Weights of a small transformer language model.
Size: width 128, MLP 320 SwiGLU.
Architecture: no biases in attention or MLP, normalized queries and keys.
Training: a variant of Muon for these matrices, 7032 steps.
Each number is 200 + 20 x the weight over the matrix's rms, rounded and kept within 0 to 999. Layers, rows and columns count from 0.

# down: layer 3 MLP down (transposed), 320x128, rms 0.295, rows 55-72, columns 0-127
# gate: layer 3 MLP gate, 320x128, rms 0.358, rows 56-73, columns 0-127
# up: layer 3 MLP up, 320x128, rms 0.382, rows 56-73, columns 0-127
down55,197,205,194,238,182,219,177,206,202,205,196,209,176,189,217,204,192,183,219,191,213,187,198,225,200,185,214,193,222,177,200,173,225,206,213,208,214,191,186,192,206,202,201,207,195,204,182,209,203,189,217,215,206,237,222,215,207,180,180,218,203,216,180,207,230,187,209,197,201,166,217,170,198,209,211,199,191,189,191,207,219,176,215,206,215,210,236,218,213,172,196,216,172,244,199,214,244,190,191,182,188,178,184,254,216,215,206,184,234,192,167,205,168,195,196,184,179,204,182,192,220,190,227,177,213,196,197,170
gate56,159,233,194,212,197,198,191,169,210,189,196,210,193,232,169,190,185,242,216,230,198,206,213,178,194,240,212,225,191,213,226,189,220,211,156,188,200,232,186,198,216,179,201,182,215,219,187,203,176,221,196,203,209,179,198,197,239,226,200,200,208,187,202,199,222,220,188,183,201,205,190,217,228,194,197,202,258,208,185,188,201,191,212,205,190,196,223,169,218,185,202,187,199,210,217,187,194,206,209,178,234,175,184,187,180,205,181,223,208,196,194,198,188,188,201,204,197,211,172,166,195,197,189,209,162,199,188,226
up56,210,192,239,185,152,200,162,199,193,217,205,186,206,184,199,234,219,190,202,213,206,218,199,199,211,183,187,164,191,196,169,188,179,199,243,216,189,176,157,229,198,203,201,199,209,202,219,205,169,219,189,174,220,203,211,191,193,201,204,189,188,189,207,205,189,159,172,202,229,197,203,195,219,208,216,236,151,192,228,201,195,224,163,178,182,171,226,226,190,192,187,187,205,188,205,197,213,179,208,200,172,192,212,217,191,209,213,210,230,187,187,187,208,208,174,180,191,180,190,200,179,191,180,213,238,205,188,216
down56,228,189,184,198,153,198,235,196,176,209,214,222,193,220,234,194,187,188,183,164,189,197,210,186,196,198,183,225,214,192,172,191,192,230,219,219,192,188,215,191,179,194,186,215,217,197,200,187,209,217,208,201,205,214,231,239,189,193,185,198,198,210,207,204,180,206,199,202,247,208,215,186,184,196,214,207,167,213,206,178,173,195,188,183,228,230,202,180,214,212,201,189,174,186,207,214,188,196,189,190,192,189,224,231,202,228,234,213,232,222,206,215,210,189,209,213,221,196,216,215,215,202,206,175,223,224,221,209
gate57,181,219,169,215,191,177,186,170,187,251,200,228,204,181,197,179,177,155,202,203,185,221,220,189,221,213,199,188,223,166,170,214,209,197,169,225,178,213,217,181,156,216,211,191,210,198,181,229,197,219,179,185,197,235,259,177,200,193,188,185,213,192,206,239,191,204,212,214,190,205,209,222,196,217,224,222,208,201,209,206,179,196,167,206,224,134,208,195,186,191,175,220,189,190,183,188,172,182,178,160,235,184,252,195,216,206,205,181,200,249,193,182,176,211,229,188,194,211,215,238,187,194,185,180,189,202,170,220
up57,184,229,221,175,164,164,189,233,213,201,193,223,252,229,188,187,198,184,200,238,173,217,179,201,193,219,170,214,216,230,240,240,225,179,197,187,266,230,172,191,203,176,187,204,180,240,246,178,209,223,163,182,223,245,213,197,188,196,205,193,204,220,203,194,198,229,181,170,158,195,197,224,222,208,165,178,210,194,207,188,187,192,193,212,227,206,199,183,208,181,245,178,196,218,227,196,198,229,212,233,221,216,172,161,208,230,195,214,190,223,184,185,206,201,172,167,200,203,227,181,166,212,214,197,188,199,220,205
down57,198,210,207,207,193,192,195,189,212,201,205,225,191,210,203,178,211,190,167,204,195,190,202,180,188,199,188,216,161,192,237,207,203,190,174,222,185,208,195,171,210,195,174,228,196,211,205,187,208,207,188,203,185,161,201,222,180,205,174,202,213,222,214,218,185,187,214,194,205,266,141,217,199,217,218,195,190,191,217,181,182,222,209,208,208,197,196,176,213,197,214,220,220,198,212,214,211,191,190,223,197,234,232,230,161,205,211,224,178,175,157,227,205,200,217,199,172,180,192,182,164,174,224,180,206,175,182,182
gate58,183,210,194,196,190,208,204,207,198,197,203,210,204,187,205,210,205,191,210,189,184,185,191,200,206,194,195,209,219,203,193,196,207,189,201,187,199,210,198,205,187,205,182,208,215,204,207,205,195,206,194,188,191,200,201,204,204,219,196,209,195,189,207,229,193,195,193,207,202,197,192,199,174,200,179,199,205,184,200,220,187,196,217,202,191,206,191,177,209,193,194,212,207,206,220,210,212,200,184,205,224,197,207,230,219,204,179,213,189,207,192,199,194,193,202,198,187,195,188,179,196,201,197,214,201,217,205,216
up58,182,197,196,221,189,185,205,193,209,198,203,207,209,189,175,210,199,203,190,187,211,182,209,181,199,208,203,200,200,207,215,180,198,200,198,211,196,192,198,216,196,181,214,195,187,185,191,223,203,197,204,200,190,216,206,192,210,178,202,206,196,216,196,172,206,194,208,224,199,227,190,206,217,195,201,213,196,206,206,190,211,195,196,207,200,193,217,227,188,203,190,195,189,188,196,219,190,203,198,196,196,212,203,206,188,196,205,195,203,212,208,204,196,217,198,218,199,222,205,208,193,200,186,185,228,189,191,194
down58,207,192,195,195,205,187,205,198,203,192,209,175,193,210,190,195,178,209,200,219,204,204,198,197,183,221,217,191,183,219,205,206,210,188,178,197,206,203,198,214,190,195,205,213,187,195,211,193,199,210,178,211,204,185,192,203,212,197,194,174,213,226,195,188,210,188,207,197,191,194,198,183,213,181,198,205,198,189,202,182,194,191,199,192,197,201,206,212,206,204,194,192,175,200,181,192,199,209,201,206,200,210,197,207,212,200,196,201,216,190,226,169,192,187,195,188,193,179,202,196,198,225,208,213,204,184,190,181
gate59,160,202,181,176,226,163,218,172,190,145,213,193,188,191,253,210,170,215,194,233,225,188,209,196,197,185,207,201,190,190,182,185,166,184,213,214,223,208,161,170,139,248,203,209,162,193,191,173,207,210,211,204,221,197,168,215,212,227,226,173,181,215,195,186,203,209,187,201,189,216,193,212,190,210,185,218,231,212,192,241,190,214,175,212,200,189,191,197,201,175,217,192,217,207,188,194,214,179,195,166,211,230,212,205,157,214,168,173,203,193,205,184,219,202,218,224,180,186,206,208,168,196,216,196,227,188,191,184
up59,216,197,251,218,188,183,178,203,198,233,172,195,195,188,172,198,231,210,222,190,205,201,191,201,195,214,201,197,207,216,186,210,225,215,208,212,199,192,219,211,243,171,167,195,235,192,207,226,204,186,179,216,188,211,254,174,168,200,177,226,204,193,205,213,207,189,188,219,215,177,205,180,211,227,205,171,193,214,195,202,232,197,220,168,189,172,181,166,178,226,201,184,185,206,206,182,175,213,206,198,220,177,199,195,242,196,243,215,179,200,213,211,170,181,205,154,212,202,197,180,230,181,180,197,181,188,197,219
down59,258,174,253,215,221,199,196,217,203,257,241,202,185,215,191,219,179,219,210,200,159,168,215,178,199,200,162,202,187,158,202,227,174,191,167,224,189,221,262,189,229,198,190,211,215,184,198,202,173,216,186,235,154,187,203,150,226,195,171,267,223,213,255,196,190,202,213,203,194,170,189,203,219,212,233,132,212,243,197,142,220,184,172,174,169,12,205,111,192,210,210,211,147,209,228,196,228,203,206,210,202,194,230,183,264,228,198,207,237,167,206,195,188,154,195,205,194,204,172,214,301,195,209,219,194,179,156,222
gate60,181,224,191,185,215,167,210,223,204,190,183,194,226,209,191,226,180,223,212,191,196,194,216,255,187,218,176,170,161,211,213,207,201,226,225,195,207,220,217,176,193,184,212,172,190,181,239,201,219,214,165,207,214,219,183,200,189,177,191,201,178,197,188,236,191,217,219,231,169,220,181,199,218,222,180,177,216,196,206,236,171,203,194,212,193,184,239,201,223,190,221,188,207,231,188,218,230,191,195,188,219,220,186,190,181,207,214,222,203,197,222,216,190,218,205,203,228,218,223,177,202,219,224,175,201,187,178,180
up60,193,180,202,220,193,216,188,222,210,187,185,223,217,153,213,218,174,154,225,186,228,213,225,254,195,205,183,199,205,224,191,191,182,221,239,178,167,202,213,228,191,171,204,182,207,207,182,220,179,213,172,197,192,239,212,164,222,198,222,191,199,178,205,201,187,194,209,225,197,197,216,173,201,216,234,169,210,210,195,227,198,219,205,205,209,195,236,176,191,200,201,187,194,236,204,221,217,201,182,214,236,190,203,186,211,193,196,218,208,205,220,191,150,215,190,184,180,209,188,226,167,203,187,210,215,216,181,187
down60,216,196,167,205,206,172,195,227,175,188,179,165,179,192,173,212,185,183,188,201,184,205,223,181,205,222,214,188,190,203,205,152,250,189,221,203,199,202,205,188,214,188,183,167,203,220,204,204,196,204,192,192,193,190,198,189,203,212,233,209,163,211,191,184,207,205,228,212,203,213,205,180,212,217,185,198,222,195,196,209,183,185,185,188,189,173,236,200,212,171,168,147,230,217,184,248,229,194,195,217,216,248,201,213,200,179,222,194,199,160,182,196,170,168,188,163,168,206,181,184,209,194,246,209,195,212,181,173
gate61,183,192,181,184,174,220,153,168,192,231,180,178,162,176,174,214,223,202,210,202,225,194,210,169,225,194,215,211,194,238,170,220,226,225,176,201,202,196,212,191,155,204,204,179,192,194,173,193,219,207,189,231,204,197,227,175,196,202,203,227,216,191,183,193,188,215,213,209,205,215,197,194,193,202,201,175,186,221,165,227,170,202,216,167,207,180,225,221,190,181,203,186,218,222,156,222,242,222,176,170,207,186,198,200,195,193,207,174,196,208,173,190,173,219,212,202,166,179,214,227,201,205,179,215,204,182,172,249
up61,202,191,190,197,181,151,220,184,194,218,186,208,204,194,173,182,206,162,190,244,186,217,178,177,204,166,181,233,160,169,244,186,204,189,210,202,205,189,223,209,226,192,198,231,193,207,259,222,204,220,209,219,231,225,208,232,203,199,163,180,179,210,139,194,211,134,182,166,208,218,244,193,203,187,191,220,227,207,166,207,205,151,235,231,202,206,207,217,186,211,188,241,177,193,216,182,202,163,187,200,168,197,196,166,211,213,205,192,163,200,245,193,212,178,218,221,214,157,180,203,172,189,173,187,178,203,237,235
down61,151,174,245,227,172,182,219,209,203,216,214,187,191,213,209,172,218,222,183,167,195,159,169,203,211,222,169,197,177,195,257,218,200,205,169,240,220,197,199,185,202,186,186,186,207,213,196,169,210,178,162,210,211,181,178,153,197,208,206,208,199,194,189,195,192,179,209,197,210,236,196,195,179,242,178,225,227,214,191,186,191,206,205,199,206,199,215,177,213,221,221,203,248,214,184,191,198,144,202,244,202,182,184,216,211,196,241,189,207,208,178,203,207,224,203,169,195,184,194,191,187,153,243,206,203,183,231,227
gate62,174,200,191,221,224,196,214,193,217,193,203,198,225,188,194,220,169,227,235,140,208,197,177,186,217,188,204,219,169,196,191,197,158,224,204,201,192,213,241,237,186,232,231,173,193,169,232,225,177,169,195,213,177,206,174,199,176,177,213,191,204,173,206,180,198,191,197,224,176,183,219,198,155,202,184,167,185,242,207,207,198,215,193,192,168,201,210,182,154,224,212,217,225,172,199,231,185,219,215,199,182,218,188,243,216,182,158,188,165,202,250,167,189,212,214,181,190,198,190,219,218,178,188,211,219,185,195,187
up62,208,199,207,208,205,190,175,197,195,163,250,210,202,179,200,204,183,235,227,181,209,200,200,198,197,235,224,229,202,200,206,202,232,206,260,211,202,182,224,226,176,225,208,174,216,166,192,202,194,203,193,222,217,204,183,190,202,168,215,189,204,217,227,167,197,191,195,223,189,190,179,217,176,190,192,202,206,195,185,194,225,249,178,200,206,204,206,213,195,211,198,161,216,223,196,221,177,215,185,176,216,207,189,236,209,186,181,219,217,201,221,183,199,170,216,200,194,192,200,244,225,217,217,193,158,193,218,148
down62,187,195,235,195,197,178,210,231,196,213,254,212,216,189,230,195,193,195,250,185,206,227,206,206,209,218,185,206,188,205,199,210,182,206,229,164,197,217,222,227,203,195,214,192,201,178,173,241,199,229,202,210,196,196,194,182,191,161,255,185,201,199,175,223,178,206,179,192,184,196,191,189,200,205,200,180,222,206,191,204,145,206,194,173,194,212,202,199,169,241,181,180,235,192,186,204,182,205,183,182,232,220,198,208,205,210,220,219,211,194,206,181,216,214,199,219,221,182,217,169,239,237,188,194,151,199,197,192
gate63,186,220,200,200,197,192,213,217,209,211,155,206,213,193,225,217,170,187,195,196,215,217,203,205,188,195,201,194,195,227,201,215,226,176,217,191,242,206,209,201,192,208,229,211,198,200,175,190,224,207,217,193,187,193,212,200,205,216,203,177,179,189,178,207,190,177,168,199,185,209,212,212,203,219,182,175,197,210,203,223,193,224,192,213,177,216,229,193,187,184,173,198,195,223,179,187,183,190,205,214,220,227,217,188,184,224,229,225,206,190,173,190,191,196,194,168,170,218,200,184,188,189,241,176,192,200,186,205
up63,180,188,238,212,212,189,207,217,202,227,233,186,180,179,207,215,199,200,186,195,204,201,216,200,209,230,190,163,241,217,190,199,199,170,188,222,173,207,197,178,207,221,220,198,190,206,225,238,236,187,185,201,174,178,209,190,205,225,207,206,230,163,193,220,212,182,206,179,229,217,205,205,181,224,180,200,197,208,235,186,189,203,188,208,195,185,195,208,230,227,226,199,196,210,193,200,182,179,211,200,209,207,225,203,189,175,215,186,221,176,184,158,159,192,228,179,221,199,185,207,174,197,178,210,221,205,194,252
down63,198,195,180,196,206,214,198,208,214,201,216,206,197,178,227,179,209,208,169,201,197,196,187,209,209,194,177,175,214,200,182,177,157,197,200,202,207,224,207,194,193,209,232,215,205,206,181,226,217,222,221,232,188,191,202,205,196,227,212,229,235,199,212,211,234,208,223,177,221,232,235,194,202,208,202,198,193,212,193,182,222,208,195,209,186,174,207,184,203,215,212,203,237,218,192,195,234,198,191,205,195,181,187,209,201,195,196,214,182,213,225,208,207,195,201,218,220,203,202,200,212,218,225,157,224,206,214,197
gate64,165,175,200,190,198,209,191,225,197,202,202,208,217,225,193,235,183,175,185,222,227,196,191,207,201,178,196,189,203,209,172,221,233,208,188,177,174,203,182,200,226,210,206,233,202,169,205,204,216,207,207,209,222,233,203,217,197,179,191,171,213,193,218,207,235,211,218,208,234,176,220,254,185,185,227,185,177,231,207,218,177,217,179,185,216,181,154,194,170,173,197,205,203,194,240,156,178,206,174,197,177,202,174,196,208,196,193,186,204,187,187,204,203,213,203,218,226,196,214,161,205,215,199,217,235,185,190,152
up64,219,221,214,176,220,192,220,190,205,190,187,159,211,168,221,194,196,204,186,213,203,218,209,199,213,173,202,158,217,166,228,200,180,235,167,206,162,179,190,190,199,182,199,160,210,180,206,212,204,215,236,251,208,186,215,196,199,209,170,211,201,213,208,221,198,236,197,191,201,232,205,186,168,217,196,195,208,216,229,209,223,217,174,204,189,238,220,206,199,211,236,198,203,199,188,225,234,203,172,192,217,209,202,206,164,205,193,170,204,192,200,214,220,171,195,200,220,229,208,192,188,212,157,183,206,233,229,170
down64,198,215,240,183,180,203,207,175,234,191,192,151,206,177,210,194,217,232,215,175,193,223,195,184,233,209,198,188,198,203,172,194,205,194,191,230,210,198,195,192,170,177,181,203,210,174,194,212,203,249,187,196,241,164,196,245,188,220,166,237,190,241,195,203,221,215,171,254,197,220,184,213,204,182,230,162,189,198,234,174,197,217,174,252,203,277,197,184,214,177,211,199,181,176,180,196,201,177,179,206,209,195,176,162,202,191,209,222,151,197,231,220,209,208,206,228,163,186,209,219,156,201,209,184,189,182,196,195
gate65,203,186,201,207,208,199,209,202,202,200,199,207,206,206,207,201,191,210,198,202,190,202,190,209,197,195,210,190,201,200,193,202,210,197,198,209,216,202,205,210,197,200,207,209,197,199,204,198,211,206,209,194,191,197,207,203,216,202,211,186,199,195,206,196,197,198,216,201,199,206,200,191,223,194,216,201,210,190,202,198,204,208,193,191,210,205,199,202,201,197,208,199,198,203,206,204,199,179,196,199,206,210,202,195,201,200,201,206,207,208,213,199,200,194,210,195,191,198,215,212,189,192,191,197,203,208,192,201
up65,189,202,201,209,203,195,201,204,191,183,206,197,202,207,186,200,202,196,201,203,197,193,210,190,228,196,193,204,204,198,206,204,191,204,204,195,186,194,190,199,188,188,208,197,206,203,203,202,187,196,198,191,200,195,193,203,197,199,193,195,199,193,200,194,194,213,199,208,205,197,205,194,190,208,204,207,204,217,201,201,198,201,192,208,209,206,206,189,195,193,207,207,194,207,198,207,203,217,210,192,205,194,203,204,202,203,204,201,190,207,198,195,197,211,198,195,202,198,190,202,211,209,196,198,202,210,206,187
down65,211,213,219,205,208,195,199,191,200,200,202,197,203,197,199,199,177,198,196,198,204,197,196,199,216,190,186,200,203,195,206,212,203,205,198,189,205,201,197,189,199,202,200,203,194,193,206,194,204,205,197,197,194,194,202,190,207,205,207,214,205,188,206,201,199,192,198,206,208,184,204,204,204,204,194,182,197,205,204,202,199,201,187,215,208,206,209,199,205,189,208,196,200,198,193,203,190,196,210,198,198,199,197,197,204,201,195,199,200,205,206,217,205,203,184,194,197,200,203,188,201,189,202,183,186,203,206,205
gate66,188,203,180,190,227,216,164,195,217,185,176,204,190,211,235,207,190,229,180,232,239,213,191,209,193,180,194,217,219,187,200,213,213,176,158,211,241,201,241,219,221,214,208,173,233,173,229,151,264,187,236,191,169,203,188,178,203,190,176,209,176,190,202,240,217,183,210,168,229,196,211,179,204,220,239,184,186,209,197,223,197,210,198,211,207,184,208,226,147,200,212,195,209,173,183,183,212,169,193,223,213,169,209,237,174,176,217,166,180,190,178,221,183,197,210,208,197,194,215,211,218,206,143,222,160,203,200,252
up66,211,211,171,221,180,234,196,203,192,189,209,243,184,197,226,173,223,179,193,224,195,231,222,177,191,205,192,164,159,181,202,181,221,203,235,186,156,167,228,162,228,197,208,232,198,210,211,197,181,224,192,188,196,203,176,201,189,178,218,189,224,200,207,185,179,194,181,214,200,202,165,235,158,192,229,205,193,181,198,193,181,215,208,181,169,220,212,195,189,182,197,221,196,170,213,176,202,195,173,198,211,209,193,245,208,206,235,212,193,229,203,203,198,183,200,186,205,246,236,194,184,193,202,160,165,178,240,196
down66,191,204,214,197,228,214,184,212,209,191,188,207,218,200,199,224,211,221,202,193,236,232,209,204,230,225,213,207,206,171,202,242,207,222,203,186,181,198,186,196,178,191,184,197,190,204,195,190,176,226,184,198,208,221,196,222,231,216,202,217,191,201,204,178,203,175,167,209,219,205,170,173,226,219,208,223,194,199,193,187,195,198,185,156,206,222,210,173,209,222,192,206,163,173,189,184,161,221,199,235,185,195,159,176,189,166,198,198,199,216,190,197,234,215,200,229,211,232,237,185,200,217,210,201,207,191,227,202
gate67,199,204,216,191,187,179,222,169,191,195,182,217,181,200,197,218,209,198,181,199,188,186,225,228,191,189,200,205,211,214,177,197,188,172,222,204,199,169,202,236,194,199,202,206,191,211,207,171,217,203,187,217,213,181,201,199,194,180,198,243,187,198,215,240,230,173,200,182,179,194,189,206,193,197,196,239,203,214,179,212,197,194,219,158,178,205,211,184,217,199,199,196,209,198,215,214,188,191,206,197,221,194,184,188,196,203,182,196,197,228,205,167,210,208,193,184,177,198,216,224,154,189,186,165,185,197,223,210
up67,210,186,204,171,204,232,204,176,194,202,198,187,189,202,204,195,222,218,211,193,200,201,216,191,190,221,180,196,206,211,198,189,186,189,191,229,179,178,214,188,202,216,179,224,189,210,217,177,212,180,190,200,223,204,197,182,197,222,221,177,217,176,216,230,229,173,163,221,186,188,207,242,203,225,191,257,202,238,200,192,202,225,202,212,206,189,198,211,189,207,197,184,200,220,192,224,218,161,205,188,224,184,222,195,182,209,192,211,174,196,212,184,226,213,205,211,206,216,202,223,185,230,221,204,168,209,217,192
down67,193,186,195,169,197,212,201,175,206,182,189,253,187,246,202,210,202,212,177,201,192,227,225,200,178,233,210,234,209,193,218,211,209,191,200,186,175,183,188,217,190,188,197,196,221,179,188,201,194,210,219,210,200,187,219,205,183,198,207,219,167,219,202,200,185,217,179,180,210,187,166,200,198,167,216,207,222,183,221,164,180,201,194,203,177,205,171,194,234,200,182,168,186,201,225,197,215,230,185,182,207,214,225,204,202,182,181,213,205,172,223,208,205,178,224,181,191,223,187,209,207,205,214,219,194,165,194,186
gate68,197,206,211,169,214,178,224,198,197,213,183,162,196,184,183,225,180,197,201,240,197,186,210,202,178,193,189,175,232,186,198,195,186,194,185,193,187,195,215,202,224,195,198,202,176,210,202,160,189,196,165,194,193,221,191,201,194,201,194,195,201,203,200,193,206,188,213,195,178,197,178,189,214,222,217,186,171,220,196,192,235,230,225,211,198,176,204,180,218,196,221,191,209,206,194,221,213,193,210,191,208,197,163,183,196,194,198,196,186,223,203,189,185,206,196,181,200,190,176,198,195,197,171,175,202,169,228,225
up68,188,207,225,189,204,205,197,230,190,201,199,195,201,193,186,234,214,219,206,182,183,212,189,196,212,197,172,215,223,184,184,194,206,198,207,223,178,211,230,211,192,229,195,207,209,220,250,199,179,199,212,187,226,196,202,184,224,183,203,207,208,226,196,176,188,180,200,219,229,199,207,192,176,197,209,203,178,196,243,212,232,199,219,209,163,199,198,159,207,200,200,190,212,208,205,172,194,187,209,187,211,198,186,176,191,191,181,181,198,218,226,192,232,188,197,244,198,189,232,211,155,181,193,195,193,194,199,187
down68,182,225,185,198,166,191,220,198,182,193,241,192,234,163,229,185,193,224,182,190,189,203,180,195,240,199,217,213,198,211,207,187,200,168,168,195,203,179,194,198,181,176,212,190,207,192,207,176,186,189,202,211,188,222,185,173,212,198,188,204,188,210,216,214,204,216,178,215,194,190,182,193,201,209,187,188,185,206,182,193,207,195,206,217,195,195,173,198,195,172,192,196,221,199,199,196,196,233,196,184,191,217,216,179,193,204,202,195,202,197,223,207,222,209,194,192,212,193,173,219,192,218,215,176,230,210,181,189
gate69,161,188,209,233,173,203,199,186,176,185,203,189,192,209,189,182,197,202,196,193,166,192,188,174,192,222,221,202,158,198,209,198,201,196,202,177,220,226,196,177,213,193,181,222,213,189,216,225,220,209,222,227,183,231,171,201,201,181,198,215,229,213,183,230,213,214,209,166,198,220,232,156,181,193,194,286,210,214,179,224,189,198,160,226,185,212,223,207,202,220,183,221,180,236,211,222,212,184,229,156,199,191,201,229,211,184,204,205,210,178,199,213,214,183,175,178,214,256,196,201,196,191,196,234,216,161,246,177
up69,222,188,186,239,249,179,211,180,188,158,187,203,169,188,198,205,187,198,189,172,198,175,182,178,210,203,179,201,162,214,203,191,202,203,221,166,201,228,206,145,207,179,172,193,227,218,192,190,202,216,187,189,197,176,167,178,196,173,223,192,194,213,193,211,216,196,185,182,193,188,180,197,174,200,204,224,207,191,207,212,179,182,211,219,172,223,206,224,181,191,189,212,210,255,182,214,216,180,173,175,235,187,205,183,168,188,184,228,207,188,181,156,228,218,183,187,190,211,211,199,209,180,237,192,216,204,232,161
down69,213,196,194,238,209,163,204,189,176,199,154,161,181,208,205,222,198,202,200,195,186,201,181,198,161,178,188,205,174,179,217,207,193,179,227,192,238,163,229,192,216,204,207,163,249,213,199,163,196,152,187,204,182,194,164,194,178,193,180,207,197,183,186,180,195,211,215,154,178,232,219,222,198,195,162,218,196,211,190,185,162,190,179,195,224,219,184,210,203,199,166,200,182,205,204,188,194,231,232,176,219,145,222,165,262,181,187,188,205,199,209,180,188,205,221,182,177,195,190,187,233,199,191,204,192,197,212,174
gate70,211,173,216,191,196,188,218,204,185,201,216,169,176,211,217,210,235,197,198,204,254,176,177,194,214,200,199,243,211,186,271,204,203,202,207,175,196,202,171,153,217,191,191,181,208,167,213,198,187,217,199,191,214,181,157,214,228,193,181,188,223,186,197,214,186,181,199,195,223,230,243,198,182,170,198,176,201,172,173,194,196,170,201,158,210,177,209,211,163,218,200,167,202,201,208,188,194,202,210,215,213,245,212,219,193,200,218,187,185,238,195,211,216,218,213,200,208,161,194,212,193,202,161,229,186,189,175,167
up70,200,216,201,193,215,202,208,185,215,205,223,182,230,200,224,168,245,225,205,163,193,213,197,200,218,180,161,195,213,203,244,188,237,198,189,183,190,206,157,208,222,179,217,197,203,221,189,229,203,205,200,221,193,206,210,280,188,194,239,247,183,230,202,213,178,154,184,160,171,208,219,191,226,198,207,182,162,165,196,196,203,208,215,180,159,207,184,179,234,173,155,185,192,218,217,178,211,221,202,234,216,215,196,229,197,198,206,212,168,182,236,203,188,207,204,164,157,218,204,193,219,239,188,211,220,230,185,177
down70,197,205,176,202,170,212,208,227,188,196,241,212,179,223,204,208,198,192,212,193,174,238,239,219,199,221,168,203,195,166,223,202,208,173,213,186,222,186,195,191,204,236,172,199,191,247,207,167,222,199,188,164,172,197,214,187,195,183,172,226,174,211,221,185,169,179,212,173,210,247,196,189,220,196,180,218,187,196,207,183,188,173,191,225,243,171,227,223,183,192,194,181,184,231,209,207,229,201,203,195,182,210,191,180,205,176,205,202,181,178,213,211,183,206,191,199,205,190,196,186,145,203,201,155,243,169,172,187
gate71,221,215,207,197,202,193,185,202,181,200,193,202,206,181,201,202,189,210,219,202,211,211,197,219,176,207,211,193,178,194,191,202,234,172,225,210,206,208,161,221,194,228,209,166,199,157,178,199,200,184,217,171,189,216,214,204,198,198,228,228,179,200,206,186,185,213,197,220,185,202,176,207,209,222,226,189,189,214,187,197,195,202,211,189,213,211,204,206,184,181,222,195,199,187,223,176,207,206,190,233,207,216,225,187,200,191,208,177,214,199,202,190,211,227,238,212,169,191,211,196,202,179,189,175,208,191,206,173
up71,205,210,233,214,238,196,227,247,214,223,194,203,151,188,202,198,189,201,170,205,216,188,191,180,186,216,189,178,196,216,214,230,202,165,212,210,204,197,196,228,181,211,205,179,182,177,184,205,191,208,220,185,184,194,215,190,213,193,213,196,205,182,180,217,178,190,188,201,220,173,224,215,198,213,224,191,174,198,180,208,216,210,173,227,191,215,169,205,183,195,214,183,201,199,201,190,182,188,182,192,197,175,208,190,215,192,195,177,186,198,198,226,220,228,186,200,223,169,173,193,203,219,188,192,200,193,210,214
down71,195,204,154,198,218,182,173,182,198,212,195,177,204,199,192,204,206,214,200,191,192,202,206,201,182,204,232,183,174,227,221,214,205,187,213,217,162,198,215,220,185,218,211,183,211,229,197,187,191,156,203,217,197,207,211,213,195,222,180,211,222,170,166,211,213,212,185,204,198,228,199,192,226,189,208,188,214,206,205,209,208,199,226,193,217,170,212,207,226,188,224,174,180,234,227,197,209,211,205,169,198,174,215,225,209,200,202,185,206,221,203,188,199,177,187,191,163,224,208,193,213,189,184,203,210,235,188,223
gate72,221,189,195,218,183,188,190,172,184,235,198,200,195,192,199,183,195,223,160,180,220,175,193,214,188,225,199,214,184,208,206,219,192,211,206,211,211,209,183,172,179,206,197,217,203,210,203,207,199,209,191,175,203,200,193,206,213,218,199,183,175,205,189,229,194,185,186,209,216,184,226,200,191,196,210,184,204,208,216,196,171,212,214,196,210,196,211,187,187,212,192,263,191,199,190,211,191,197,198,183,207,182,201,217,238,203,217,230,225,209,192,208,193,203,211,207,192,212,182,195,187,211,176,214,209,200,197,194
up72,170,196,181,184,203,200,214,212,188,188,210,185,181,164,208,183,184,189,222,193,187,179,200,202,180,205,204,171,219,187,185,204,208,173,189,203,193,218,213,207,213,157,201,186,196,202,207,225,204,211,208,208,196,200,182,189,195,190,204,200,207,204,166,196,198,197,184,155,202,212,189,201,191,201,171,207,175,194,205,167,241,237,196,179,202,207,190,201,210,191,208,199,220,207,223,216,200,208,210,204,174,211,198,194,176,200,199,200,177,190,192,219,200,159,199,202,179,195,207,182,197,198,195,166,192,181,215,215
down72,206,196,181,175,212,190,219,198,181,178,227,175,192,217,196,210,178,181,220,228,168,204,211,194,231,199,208,206,177,199,216,199,215,189,191,205,210,220,218,217,222,216,192,184,190,193,196,182,207,184,188,205,190,212,225,173,208,212,187,221,211,228,217,203,210,199,220,205,226,218,211,205,214,199,199,220,208,191,191,193,197,196,192,199,190,179,194,210,211,216,204,189,196,240,191,171,224,183,191,199,212,189,185,218,212,198,183,199,189,222,192,216,180,197,181,211,208,212,204,199,161,198,228,180,224,201,193,175
gate73,223,199,231,170,199,240,200,192,192,167,206,222,190,208,192,196,206,222,232,198,217,189,173,184,246,177,199,173,237,184,225,217,173,147,182,220,212,194,210,216,210,188,223,207,210,194,187,220,158,185,213,195,225,185,191,189,203,189,218,196,188,162,175,193,200,203,202,193,158,191,236,214,193,213,160,186,190,166,206,187,192,194,194,161,200,172,241,189,173,210,190,215,200,216,161,220,226,245,214,224,168,251,220,199,171,153,183,195,187,161,197,188,175,220,183,239,224,212,166,223,193,226,226,220,215,183,218,188
up73,219,192,184,187,174,209,204,175,190,197,179,202,211,210,190,208,227,194,232,204,187,201,213,175,195,187,216,195,218,209,214,206,174,205,184,217,213,187,208,168,217,219,235,228,194,183,220,193,219,198,199,215,172,192,231,200,223,208,199,209,253,177,253,166,194,224,196,211,156,255,236,185,205,197,215,225,209,166,210,174,204,220,188,205,208,234,199,169,234,212,162,193,194,240,203,181,230,202,211,195,211,216,188,213,203,168,196,216,171,149,200,210,181,205,199,200,214,190,189,176,159,199,204,197,168,272,214,199